Each number is 500 + 25 x the weight over the matrix's rms, rounded and kept within 0 to 999. Layers, rows and columns count from 0. Numbers have three digits each.

# up: layer 3 MLP up, 1344x512, rms 0.0674, rows 403-522, columns 480-511
# down: layer 3 MLP down (transposed), 1344x512, rms 0.06, rows 403-522, columns 480-511
# gate: layer 3 MLP gate, 1344x512, rms 0.0664, rows 404-523, columns 480-511
up403:485478506521491469514442513501470536481455522511507466496472474488524490472542525533491523488447
down403:479527473479465545483518466510509487475524518526514542438545488535513539489507526540524502535492
gate404:488524464491512516510486476479484504505538500494483506471467515537504505477469481487476485495456
up404:395529512482520507494489480501462471492501512495488476508479534488477523481505499514504466510487
down404:524514498474501510523473470499522525495483498469457524516515531512505478486487536526500513498498
gate405:483473495529484527494506543516526438489528483472578451520464518464511508506518474506481450465527
up405:489493481498472538528449487475524484515500480520515438517511521458512482519503529461492459491502
down405:506496535490572472462531451515477526490501530496467539496475483498498479491489497500515532487497
gate406:473492492503466534514436490546515550450500503496474476487493457518516471533512504475570475528494
up406:470502537526487525489493508456507475489463501489540507548522478553470509528519479515533507501501
down406:522489510501511517476473471522492472519520507501500508492466498474496508503477469486518475502513
gate407:503493523483485561497509499475464540468501446539517539504500522501479485503505503479539514543515
up407:547458505520483528496523481573503483498522525519519524535490492538506505501507481536479508512543
down407:495520529502537440508484483489491502485510517485482500480490504502519522504533513473491488506475
gate408:453550500495478465506547562528506467528466508507477491496516530505524512474527505500485466573477
up408:546546525472480469470504515506480495443522516473449529489535486479497484445479542538438495500505
down408:466551496475520482495518499521519527532487557507505542478528506533513547513530485482489469526510
gate409:499511471520501496492489476502500484487486479479501498551493538468529516503456491502519488512509
up409:503503531523537505500519469498543517496505517496495497495492508466492487508474498493521475493491
down409:516457481496449503506521546483464472528512507511510505488514518508474510502500491523487514530498
gate410:485457491491473492512499508527522533476512495490492523473523535532527450500534521492479534502485
up410:505447503487507510514461499486495544529462500466469482504527498560473499480476518512495508462489
down410:494494497511504494483468516501499502497497542509460520496531465506513521469482473465490486554550
gate411:461485522499461493502508509479535487516469498510526485512568483461439550522526496516503506493527
up411:508482515471512488502491522506587530494518514485514494499499498523509507462506506475491537483487
down411:484503513524486488461504514482461474494507485466508511496531488486467477525510501484473472554526
gate412:495444520463498482526485513530478516505479471481491488485508501479546535474484515452508530475532
up412:518526518494438463524486500483534490522528495497469477553517547468519501514529510515502553489500
down412:475544505538553499482499483507481464547514498473485526500513511551517506504511518469502512476494
gate413:473486505504503551483473547485524456501470500480506537508502508506516540489471534529500506515528
up413:463469496482466475489468478510488504524463508501506537485507458503482460400475510522498464483509
down413:533447497517502473477486463488479481447496506499531484484495471472489473475533460500548507483495
gate414:474506513520528492520480516472482523491473480462498505453526491506487514506498438488489482501474
up414:513496517509518483495516532507529465476509535496484502536479489513452503537549514491507527511525
down414:509449512487540483475520494498530535471489486448504507481537495480469461515472449493502465478495
gate415:508491494500488521513511502505507517466475493527521502491488506487521516544511505493538456465530
up415:509552510507479482481488487520537527533459535476486476553479474522525465549510490516512507475531
down415:498496504514498538483490507499431506478490481511526501546517483503513516480492472514521457507494
gate416:497464514480470477453504477490511539501534488469501533516556490450519510497533491553518477505495
up416:478509520527532523497529492475504473507509495517489493531477512498517486497484504527522527522469
down416:479473482501502507515477480502488547482531525534500511474487479506522488482488479455500499475505
gate417:461489533526462476523458469510524484493500507517481473527570521550447501496503461494562468521492
up417:530508478488435512520497537519497495520526480446488471522509473475487521500447555497492484478497
down417:508491513479496493491481475509483482460477520542563513542514511437495501515520453492521532540482
gate418:515507502508479465519505525523505502543518525494516521508505483464480475477518521509535486518517
up418:516540474501470486516498487449573476519507507539477543504526499481541513471530439513495497502554
down418:500451518510512539497517459554471512522518519533503473495503541481521468542514475468518534514460
gate419:526412538470516536487505569554530496505502487496456462514508532520517518513511519469529505553485
up419:418507491486497544486498527537507533497495541456504509438491481547511514488541477474504521552473
down419:559480480485539505514516517490525538448483482511452516490490543463478497485486467519500488499493
gate420:504537551512474503498504518459492484473536465525521484541495523479510558513525487487494424521471
up420:505496493506511513511476478479516527510512509516465484495493503529515524497496470513531500497464
down420:495488471483478505580507455513501510536521547526477480488469503470515501511511499517498511486538
gate421:511531522489508518515458520502490505492455534479475503542474508521530495507460491533517515457502
up421:522508515528454516446511469508472469522468496474466472510463506471491505546477491511508501490479
down421:520524469506508486478516501530507490456502489509501493497515481485482495500541503510496513501504
gate422:507499522554484449443529532454530487470515494490497468495453474487513477490496497527476461487467
up422:517459494530491485513506479499540453493554511499536514479478474506489520491537490494467498544472
down422:491488502453505506501472455467540501522532517507481491483543486457514524473488516499482474473496
gate423:467503471515460506497482522502532488460524504521500525496488470555491506531530495486512473507480
up423:519507500530509511509522532517504477510481489499498519504492531489494474503478529471479489496524
down423:515466490505499522514468488510539474486537502467463544498538515550474505495495508483519496471508
gate424:500482484491474465508446499473500507505487483503479498470509502480478512502481501506484473474510
up424:467477532491480483472511471494477527512493450486458473548482511520470509509481466483508468492511
down424:519547479537457524491468496537506482514551502531540493523508451455536502494495499520516497470529
gate425:495495457489476492489492504504483526488496534506489515550484484478472486485514516486506483497497
up425:486492521492488447473534497527501468460493526509513505477551498541472469460570530477462492459519
down425:507491491493522507510535552473497520527489512580490523545497488490496537538522452499502520503474
gate426:488508495515528512494480536495489477470459514493559457544497496543481513509488490519495517488503
up426:514486517481501543428494490496475490470485503481506495547518510546496509497494541459463537471486
down426:513458528490475519525503496517501518481541442541534527521481504495529478527507490495492507470508
gate427:502521479496499494521505470492497485465496528534490532493481464503531496485519543516514500462478
up427:542532524510481462532547493506489503510484516530521486512525494483499489512470502517456492498540
down427:543504486529498525466533445486485525498518495483534496517494512480502466491484538492509479503522
gate428:509478519546495467541544564541464504437546541477501544513509504516515510540505504499505478473486
up428:521453528501495478498483495483485491497524515497506541479504495488456458509515484523478470495477
down428:506489469476454517519475496496489532485449487519511499508528499486483492510497481487506466495507
gate429:590524536489479505509552511522524495514464507494510496511504543484491472519496545555491504511519
up429:513519483484506458490487533505510478484488516503527536547539471551509424529551509484474508536537
down429:530517539500456506536514506503478510504497549505495461534515510533489512539509553531514484493505
gate430:490496470509511479460503518528494497512527451483514508544483540486473469465497515527487477478494
up430:523494501543521497504525458507479489555457508499484497467470520554505517486509476505544440507479
down430:525518492495496497493492486517535510485489504491505494496518547552506490486485484557462526516515
gate431:501488491492452484531479470483500461520508481523505520511505484493506483476511531479475500498488
up431:495475504490497472467483499497511487463516465529492502533498482487495491537469479513481504509490
down431:509544486523533515450541534502510474505517540488505496453509514504530505454482513486509477506469
gate432:494492489511505518504507483541498480529485509468531522457527522536541485472510484480474500508468
up432:470524520515523473465477495507507521531501556517466506492540509528488527498506485506514489526460
down432:495515481498457445514509536472490519481478492494512431532506448502500493510515469496495508464500
gate433:497525519500515510509451515502496491475497488500502490470459462480481538504513513478506492510507
up433:496544499473569518503494492522485527451490495515455507499492519481520504514488499536525486488505
down433:525469504479445480511496535531495486539479544510495478502494498490470502545486481466480493529491
gate434:518531499508500539484475504489496494516495507554518435525519512495502483488463458540525420492520
up434:484502544526490524472505501487525504479539502510509477476487520505528523491506541492483463446490
down434:507450476494519497472508466488492494468501495466499510498518443511487468482501452545483525513522
gate435:525491491522443450457507494485467529501476494530466504526527467513476509445487519469520443539530
up435:502483509520463491497475505500494551466492479457479493495544499498489515456488495469498513510489
down435:442486491509505460476549508507487483471490490518503551508461480502496519451539509534518495512506
gate436:480488511489498528487485493486502514516508494548520489475521491551536547464492500503488473487495
up436:529470483493502487493515515502517520466484546518465473488499540478508497510521527492457505487500
down436:508494527494501508511509479517484473505497479487530521521503427475530521467469522499519515491517
gate437:491537499481524512491520547516477505461487487501466513468487462514509502481544486499512492534516
up437:488544479498545509516471530486536471486484500497496469510483519472453510532494505511485518490517
down437:481435492466434501491507514522474515524430478496486491538494478491514481509498444509528523484544
gate438:517541473497448483538491524519562481531554499475494453494484497480476513535456490525539495518550
up438:479478519512488512537490504491514474513508520498532537502568489484499498491483485477502493511506
down438:494498500493540551473499533499461490482497485550504468523471526538461489506477502508494489522511
gate439:514480500476493483536501499514512511527478457485505528521490526468516478522533429482506533530480
up439:506528532513487486504494506505529465526521493473515501485477483524528522504501495515555494524533
down439:499509489501534547501468511481522530504504509506501469494511460493493507488504528508438524462530
gate440:462488513497427498483496559536513526516458485540466518481484504492477493457470472509472521518504
up440:522456508537485514487485530530459462493486491537503540509509497505495487512513536441492475530492
down440:527515521495558535448454472525512496496461545483511524505557501480473543515487457514500485464522
gate441:480512514511511530495533524487471502484461475474538522475500507490510514536501516507505487485497
up441:510485526534507519523490467474511475507498529514477509518496453476488552509533445437554515494435
down441:513488435491508506514527518439509510498551499499507418516530523502495465554475482490464470487539
gate442:531486454500473490514521463495517476502531517463499501492553514529488554513514493565492500488503
up442:521516491503519515445478513490515496497474480480523504485557485485508459552479478499478487522500
down442:460526491509484497490531490503483521507518498500492520478497512518557514408498548491501517546534
gate443:510523469530452531522527484491484517494498457514522523527492508500472486497489484491514531500506
up443:509530496517533518496515474556526498531492525483477460501474490483533452557487504528452507544498
down443:438551500505487492498509479522501442490513468467545500479512523539474491503485536477491512424524
gate444:510578507499446467537461497501495557489494493543494504495481470459513473480464451487496526511498
up444:452491526479510475477494487489480517495527536504496512530510513504470499472510540478514482530520
down444:474516461528527486502512527493521538470484457540503496479482492506505508508487474489502517540494
gate445:474483486482542512523493513537510535536502509467463513520526492543501508475550497499528500519481
up445:486479446490492509508487495520502490520504491437472511485488484514488476498455505463547515499494
down445:526521492496424496457504504523470517469531531546462539474458478452521490501496517496498531472494
gate446:465507488502495468487480517460528526523431468528517504539497522498478491459493505514514502521548
up446:526493475523430482466504508492509488528512460534505470489503492509460481506546459534488504496490
down446:533493498519571501521500494504445493458510497437470508522526488492526507495466516446467502496499
gate447:503491517529475475505501501495519510499479506458495522484473503521473490452492529435475477518477
up447:494495523493534495500503495483492500542462514453518493475495483466512465507505459479487508478443
down447:469444545509512481529467476533472517514517516500494494499456469474491489529505476556555460433514
gate448:513511512460515467502524515534492437476484490528481459515492481505505476457535549515484560503479
up448:502475472495501525519542489525491452509502504472542516500490518510477480491544470489502489460509
down448:535508520484534485471459514507491493493522496522515512491480523548526538497476529494543476499523
gate449:517517470501529502453490513446469473497477537519502522531484489553465498537481498482498475481498
up449:527509520520491507488507472494507489500538534533456449503488455478484483496522512521513519451516
down449:490497487483548510502505515498478485531483489506526516513491517532478487480459494489523498490475
gate450:486477493571529482476495535531521468527494469504532522465510508524530492517487486437538487478566
up450:496492536496521480491530521481499490491500479490495532501549473505486485523494491534506504508459
down450:488521509488501495503450524485496516499516490522521466486469534494485489501519511519495527474534
gate451:507547492417475505509516520432517479509481530491455480506493481509504542494491466522493489525481
up451:522536561508460497486517484487436483523533524512490452510528536495512460485547478441504525503517
down451:510497453506508519465536498485508520506465505522491477506457481568491502506523520502507475524514
gate452:497471517486520474467512534523483479501455508519501518509529494529468509465496498466480489503487
up452:488588471516478479509492531498514501484505469484512496508493510512532479521518545511488527531529
down452:463482539511465479518463535520527450521446511479494480530523488509548485507522491461489502529494
gate453:502521480489507476517544485474508472456496458529505521527489488514504494495511449550542503499472
up453:479510514506491419526547510543462493477509449498547530520499477454535508489561535519521517541494
down453:536454462451521486535522494458537480474444566528503519515487498467474478513440473510457490512466
gate454:536497485517489518537521481517507512500490466512446480454490535491520495514515488520534477456546
up454:487502492518492537529497477528465493522538482484461502508489523495505494500499490497531485499531
down454:519476551506523491482488501486497490520531494505530517536502481501469493506489510497521519500496
gate455:475493522459519489510498478498508463527472498489515515524515533535505464502504483509495491507564
up455:527497460446498499514520511483492517484528478501500520514472511423463453542492498472482486489500
down455:462506472511461515561521489485500474537444505507504517521514482495468498513521464535491471488511
gate456:481466506520472519500543525504479434508469473514497473544481512517524520503525477476503453555489
up456:454510511506482483549533479498500493515518537526499487504516458477491494506512487491518488499496
down456:484525483506517497489481506499539530529485516494512533494474523494499496513527526506490507513493
gate457:463537453494503511550487520481521478504473481486506431444470502552502477447514523492468481505482
up457:478552549494507499537524479542485516516494474456463489526486523500477543493471516524519546476516
down457:488460470537474510498539536537480506458531515502503511532518544478479476517507488464524490554511
gate458:474482503518499507530532493511500479477512473455501508462485490505507511513477512496505477491546
up458:488486496516523471519509442490494527488508529542491518529534489547522535488464456522509467502467
down458:546516548482498475497502491495532443468491485492494498493534492496479482503529489487473532488530
gate459:498510512531451513525508506497490481525482456481484515484487499519560461516514533486498459501487
up459:503497513481497501509480441494515529505506492504509495483486475525492504515483521527502510503493
down459:468500475525500524494505538501508513517503511530505498506513478490476488505488477507531537488514
gate460:495482515500449553523488509505518533485502489453504477535517517494502557544520466491496467520513
up460:475506504485502486463486509465450496482532529451574527506459459475523505512533509494485491462484
down460:493494504517490509510496476537490520461478498538473492477483520518495479481487498528488496468495
gate461:511490478489552531494487520543497472524510496527472538518492460542515500437517483479487482545465
up461:489535491439489457491476426518510494494499485461486506482473516528467524434509526484454514484496
down461:507478527588468500506457552530503535464484504543480503509514503480499495461493484575553491512481
gate462:514513451515499496511487515530452528487522506497504523508513546505478461460482489493512540550496
up462:511522460515497505525497504483445507523507474492462542511510513466472472510489483484533508477527
down462:512519521537513546512491542530503502541532537509542481515500527493494505507479504498515522482523
gate463:502506508492478493472556501512531498499500499498512522504509488504458490480531480534478526479487
up463:523474455477483493473481492490541484471495494526534483518527516482461523464507538485522462480517
down463:528513481485503482484551482495513500502473513495456521516472534512524486502533486486517494547445
gate464:537537510483523501508499546457544494522512506523472519494478503549515503470509490509540464504508
up464:511584493538519511501477490473491509497491516503540533499487516492518519525473462475513467539478
down464:510500542460509453498506487495483487488489539490498502488475485496505497528500497509456510502528
gate465:491505522522528474508482524510504492553448480434513506505479475513492482524503555441498520495494
up465:496511521494506435451488499502502453451446525497486544506510510509471490548491474472514460515524
down465:528455467459482534518507544495492526530491465505548511509540487501496500540511499472493509501533
gate466:456506476470496524526523514499485444526518520544524535542449537536487472512518511523507520558545
up466:495511484514478477497485459460522485486537471508486532518468511455471453499530517504506489525516
down466:510470532489517448543473526482478444487511547490510499532496483509482500536496489521463489468496
gate467:473549532464501428439512513474526549483499489490492478525463550535486483539514520465507499497500
up467:463498475473524560478510484527511533537481458531498460466453508472472518415484472513527485518493
down467:513515541464481506537522491503535493451518486437530525478502482472506489512512520520481553490464
gate468:512491492508492503468472510487551512519509537529534483500522431521493479520485524449504457450564
up468:462513470463529512522486485492478479473471508488480486451458505526460512492491506515475491489507
down468:518489519535482478496511504513495521544494508515511471546488451496460513498470492477464506489531
gate469:520499481560469482491503525472471443457483521508471498470523532451488529493492496525510509530521
up469:560495525489456497469478482461514479491521515488509492499489480495528470513497499482497498498483
down469:461527471510496479544485530495500485506450502515453519509534490501502498496507488498518486472506
gate470:496507464549510490495477525465498498511515493503569493455523503514488475480498528499480468484510
up470:466521523528524467529521565509547509524520503470534496447499519515507511521457495542481509510509
down470:462467461508508545487486452479478480502552476553475480518495471509488474509505492491515481486493
gate471:499523463521471502476570495494492498471498479478480480519494521524538488476506508422504531498523
up471:529447534526525530475505534497545507518469545475516538448543538530485520535537510520453456456474
down471:492498487515524474487510500515485523535488489489493492546477493484522510514442519508495529509525
gate472:510486498476497473494507516498495471472490505417498510453520490504548545506509463490497501517494
up472:509517480472496512525487466555503448498518493518511514470558503499548533522466515488497503464492
down472:488496505493496527510489493496518510498492471491496480544498522514455531502497506478532463508478
gate473:447523532541496519453494526491513494515505502547486476508519498503531488529525523505501468531462
up473:474497459469496494527475486465489535507499518486465506528480510521472514495472510533526501512458
down473:458541520526527476509503490544487468512504504502480492513482501494482515514498492505537517511487
gate474:492415502494488502512554540476504506487512491482516520519506518525502498470523523496486469424494
up474:456499470475437470533440506544544519515493482470479484528447478536496513508506475463492502513518
down474:477475503485519526496525558502512456496524485490509465500497538509492500539523514469478498484496
gate475:504483498529517516503510506521501458509544488483489438522527491489523467535469488508479476503522
up475:507496510520510518479556501475485443525486473527510478522538420518465537519495504497504537466500
down475:510524501473495463543462514456512533485455496505465527506463533504506477454474509495527486539474
gate476:491559489506508485500560529477486493546469483534495487477522548504513451518472515506475462509511
up476:483522504523516509494489487496519526537484495531467510486479472505450505485494498526480492507513
down476:507531484530530486494516496528508478515529497489491511489511494499499494471499539518474498534486
gate477:536466522530531457456511462478507540518485464562475472538556531456422471494497496487479513484556
up477:517541506515501461485493504543472487476472519500505519497492445512528511573526464537524487498467
down477:487482492484547492477521455459503535520485479542491460526510545470489457467447516476488476469531
gate478:522538537496486504524496476543529526502487558498452530526478478472550418525503497580490413495444
up478:550567509459496509479472524458523529500507555485479524561470498496455556463485550539557483516483
down478:483506466482488500454489454514548505486496488469508496468490495530506491515531474499491489493460
gate479:500492497552503541513482525513459504530495453497491503528494503464495502466484492509471497474526
up479:544522496485483501478490517508546509484504497523500498505488523511515529475536513491512537478491
down479:505475499551516455508485480503511464529520507507469536478502495510477528484442473505515508510434
gate480:509491522512508443538516506524497534507499480526545470488496515494481513512487516474454499465504
up480:548467516482490500532473504540501500513498477515496536489491499496488517494555472467489528495541
down480:492541505493498482528479500531517511486493543476562496496526479512473518533533495522507504490455
gate481:532560516467469474508518533509506508525507541463464487460504537503512499517520531487493523530514
up481:441465519494520475480451506485477524486508507518459489500512486505527462490446447501468478480522
down481:489517444539531482483461501505505471493510456491498494471490501468520485519481539520479507539524
gate482:526536452519507459500473478483483516525514470519495527460494495472462534496451514467509486537494
up482:491530496494505448558496513538477461513514484521513512527476501475499540508504532459525515527528
down482:514468497478506515502529452480507514502502474472482492509505501491509508488517498468522493490521
gate483:500465484559468490507507527477515506491512507454479544494506498525529485527488510499482478513520
up483:480500503494512499466499502486462474507545463517466461482511497451528511513489510506472563499518
down483:485479501481520454522491483481511504502490517480510497516521511511482540516466515506531507452544
gate484:481480480523571508464490488491436518547506489533453457510483489542484464489501520434480503500464
up484:473486473521500524495527498508494455519538520532489484556501523507510527504447491527512493483530
down484:508554502510496452509502478517510496493496473505554525512499456498542476492525530491486520487522
gate485:501489492478514456519472535476508505508548460497467505552480471500471481522509534489491476505505
up485:461499471543523518488509516501488492501500469515510531500481521489490473474476493475500524498534
down485:493479500479473521508509534497529526480490541506454502470529502520493504517478498506490518488473
gate486:463519497509495514501452512477516481512485559469478547519503508479529514526537554486521484484530
up486:479483499467512501500493508513522538509541466497502522514510505506504511484459483483510470479534
down486:545510518509524499527498502481514513496515543524474520510486501467484503504537509518471529469476
gate487:490508492508510518525531491503516454512512513498488528494494451495480491491533462515522471466496
up487:504484497485499521524479519529465465484484492483484457505465427486474494554495509486514514522517
down487:529489507526503501514497477488506488513486477531520532501533530511514442488479422537515476473457
gate488:485501470511462485514483496542502473516474503494490455491484494538512501467463486457504459505544
up488:491439510503510454487461469481535588486479485521500534493471452525496486515484517464520493501509
down488:500492501495505518524518507495482538483494521493529484537509517535486498517562510513488446480498
gate489:478491514506522504487493520502507507467481490511487523462507531503460489483455496509503466537538
up489:489495479516462516564497447429534489462514486511480453467442471528507562509530493515486447531473
down489:512515466506496485531477488493479489503480505456516524479499556540483513481540489511495523494486
gate490:475499514495530489476492532519492471535467507481522511476481528473581508498498508498468503503491
up490:441541534520523488517460507485499520519536477492526507507494490491486502498522484511484464506528
down490:533498476508479524494476514470500520467508489517475500527500523524486493485546511485503517528486
gate491:518462461515505490491525514484536500483421541512519503512472488519490498473524526523515493507467
up491:504526520472451519483504471554513519512521470520489527499521515489504458534495500499515534513528
down491:489493498493437475500506492475461530505497536485478517485486516529522522502495472463485479494500
gate492:526483502534498517479540481480483500512535500519515468515512528483537508505515497515501485559504
up492:493490500475488488484480466513483507509507484477524507526507536518452504525479483518528479514476
down492:539524490556531522517478479494505511531470515484472483484483465487521540504493525485503535500552
gate493:470503484504510514492499535455540500518497500506498471529491510466496466509551432475454486500522
up493:523451445490470518518479476506477473509471516493532537495517469498479511490477545469538435532538
down493:492459502516443488493471492583499514478520496491487458461535523528512525513493509516515521530468
gate494:475474506500512502457531527478491506499471531498463494499497525488560465549478491466493473484453
up494:496531527499482513495505488475540488511553490503499476492538520506497507454475493492487491530541
down494:531506484506514512530501441510496491525493502510531495496517483478466512469578497535442483491490
gate495:496519510523466514489543528502508509523537466521524509503466491484501499483499483496511491447534
up495:467529529519497465502524529537493471535465489437485543494498527527499494510505550504534479524477
down495:480496517491467501541490491515484528481531467543490516512499528491467525482500476485523490525507
gate496:458542493542496497479524525507512478491488454484489508490492505539493517526482500511533496518509
up496:462534522519495435482518513503522501513488500516498496507496479524521504464491547552491490509520
down496:503524476483532522552505508449513534509497443526497515451486517499492486496501462504525524519467
gate497:507495487500485502465463491504519472475485507508481513476502505493496542524509504504510510518549
up497:488484536548525530481479506505472534495509488487526471483484510499483447516473504511521537488494
down497:518502502501485485534493463509472482502508468506498530482461515541494508516525536506470483533452
gate498:504494508514539527477524502502476507515530513488491505493493525510479482502505462528483493479484
up498:442468512489562516461527494532514548496524512474486522490515483490492523472503504498494521493501
down498:512478518476485497463497538466479437486476512532524473485506526500467493514496482502516458503499
gate499:520484514493489493439490491566492490476440500501517521529498485512517523479490541500495517537497
up499:529447531481538512456503490485526542515444515510512466492503483552525510504470484469470494485510
down499:492455485496441490523550476454494502531525478475502477484438492485477506505500503479484488457493
gate500:477545480492499508485517512529452466445474513483482536464499504526546502430487546484502493520484
up500:496516529490544484525502530443505500461497505524504500492430528483456526514472500492538504504481
down500:486508484506545476483493493529485504480527508556486486475542497517503499494490447475485525489485
gate501:465486476480465507513463496519530540489483491467496507481530493519494448498441490505478552505509
up501:494501557550515534445485522494492543533493520497478511522521529531534503497481538510447505496501
down501:485475487474498514531502489557500509475495490470493509502475503466467496479477526480508486548476
gate502:529489470454478518511499561494520492529492518516513506499485493467485489461478490456472475517496
up502:527433491512557484447521519526483545522485500500478521495433564572469468484485504469526502455488
down502:478561500510447510496486520461482487506442557473521512528539479471466442489452482477476481530490
gate503:530522492516476510510508492479477494491558520507531501497544498459543546498516549499535464465491
up503:539490478486466493486480455476513492486523495500473500450517497455488469532490515521491523494540
down503:522475472466520467486475532451518537538518541524549513521525547507483496499488508522501497503546
gate504:511532487504522471491479482504489495474499519475492508478505515506516488477505516464452500524508
up504:522522509495532529473482488540489473505472497474471462479498502515521479486455508500518466516544
down504:494552488536521528504472476530478481485460521498523523489502506506496471490529492506461458546507
gate505:520485511491497477545555478490533451506514507539504503532500520551481500476483486504501525513466
up505:489524504479467544472525518531479477520518520486529510551492507473518494514520521442484476502536
down505:486519537494510542459423498456524492517478484454465481500526482526559467518451483489507513469536
gate506:518549479492502464479509489445525493522555528488488490528522446480497516479541472502499498529465
up506:538470513510502471523496543505487511503540459522461480484475497519506535490500514536500513495499
down506:473506471466461513509467484503484530494556536459534565504490487512465523515479514501505484511455
gate507:490492483515514513494482483533471516471527474500502529503529465551538525510508510476502481532478
up507:516521503509480496488546494518495511549475495510477521507510488484491511538520502532489523513512
down507:507514508562525505517495515489494510534484528532493472508482516506485515468561499460526484511482
gate508:509522454497454460465494491508540503510506515493545473508514507540473526530494473515505518494474
up508:504525541466501520466501479496543520464518500496482485476419471513474497509534525519502520484496
down508:539510504524512485487510505506476471490493471511500514496528550470505531524508469497531564482499
gate509:482484478501473546527497495538480488546481472542480471488493470452528511507528492498511485467515
up509:478490514482529548526473531507502494479525498503506506500515470526480514516522490461528465513533
down509:502519514509508448457518492479514501483530451473514506504475496525456482453432532533501520511447
gate510:481557504497456515520514505492525480515559499519520495498462458506507475517489555520444464551533
up510:496512488485476491459524549542553481484561470535480500536501490498476456499483544455480524525490
down510:528513502485470487542510543497505468481506466499521483530481490464514508467451518516509485558524
gate511:458500505540505509521510536522521504491548502507522523509456475517548467484468485484520510463541
up511:504475549532526488450524536536472511483501473546505468515503505468548506471528497512504505476503
down511:506514481505543522507484483508554526496482564473501537496487518536512487515528498473453498491477
gate512:524478503443473450487504496522521494493501476485495492499518533528499521526449511479502498519494
up512:539528496480487490524463539545528495489503507489493471558485492524526492542460513489546485463494
down512:517485505523503491432504503488483466473500490532500489477476519461505526486509513488489509482510
gate513:552469522495532514452554470480504528501428510518540501505512499502450451490485492500534463529506
up513:483482497523478510501480495501467471492507493475522513511515474455455501473508469494506498526438
down513:493485519464481498508490472507521503460481503524533536486517487466539445483488549481500455530461
gate514:457538510509518524520493487467521522487497520507478487490517500457538513515478537462509516507514
up514:493531453497491490529522517497461511528503539505491487458476511547521511494517525511514519466477
down514:548517523487468492469505474497466504490515508538502497518529483522497530496453480515516475479517
gate515:513542483518475478502508530526459490531503498501516493534482487524465488453522545488525480521518
up515:479511502478587514515456516445517527515492495492500479464502515517523458509475535521569496475507
down515:510480543535466536517534527510540464492524517489497456469470487468461512491509525506472484502550
gate516:516512478498528490462527472512495490521536470502504467512492457460472435517500499521523479490509
up516:540514522486499449499449452493470456494495459479500527500527545509562477486526553498493487499480
down516:524478508523493513506505545494506499490481513544510520489540496487504513506468455524452476511481
gate517:522508486531466512476542498515534491515481505508505533425501470500483503532444510522549436499544
up517:494512500488501521489484511523476494481486498534474490525476517500476518493484511543499537475489
down517:480496500547501521493442496457520496511486457484482537474494473528494490523451506516495493467523
gate518:538503462485508505490509502528510498506496551521523458497487457539484536464532491500473498499451
up518:492512522511507487469531535487513529504486530468441527529461505492492529502521546529456502502506
down518:488501491493503494535476460469516461463516474496529459514505490511520481498493494479511486478508
gate519:481510547538489498515545519488517506492498506500498496510487473472472476508488519497518511462479
up519:485496510507481529507479506515505481526530549517507491479499513501464521468517522481481495493485
down519:514483515493513463492487526471505474465511475477502503487513502479528473537490457521487512460506
gate520:517474475497456467500516508485492505488457501486497514572526527514543489511490499480503464507491
up520:521495481471479541482492451486476497476505489524530472518520501485443458515497498465486527480505
down520:490560473463491555536471524480490511563527519496523473462509515535455457536490478493494483480491
gate521:476522485514560527460490508518446439490487513474476459514515480536508503515519524512476450495447
up521:498507487470509501490515469490504507493538520483533513506516472523502467497473527460474518477456
down521:507481469438503511530501469510451491492494478533516479491505520494512509494514507477461512510487
gate522:533477480482544530499466483510546518510511520524482512510485473513517482535480504528500495452523
up522:526480461453529507527498455480523505530514541518532457503489539504519507492472444492515504473521
down522:507537500497459476498467476536461487465514480500486516470495499485511493491554533493472530548481
gate523:465457507474511479508544503477510498520522479490518526513505469511506526497485499444491473486476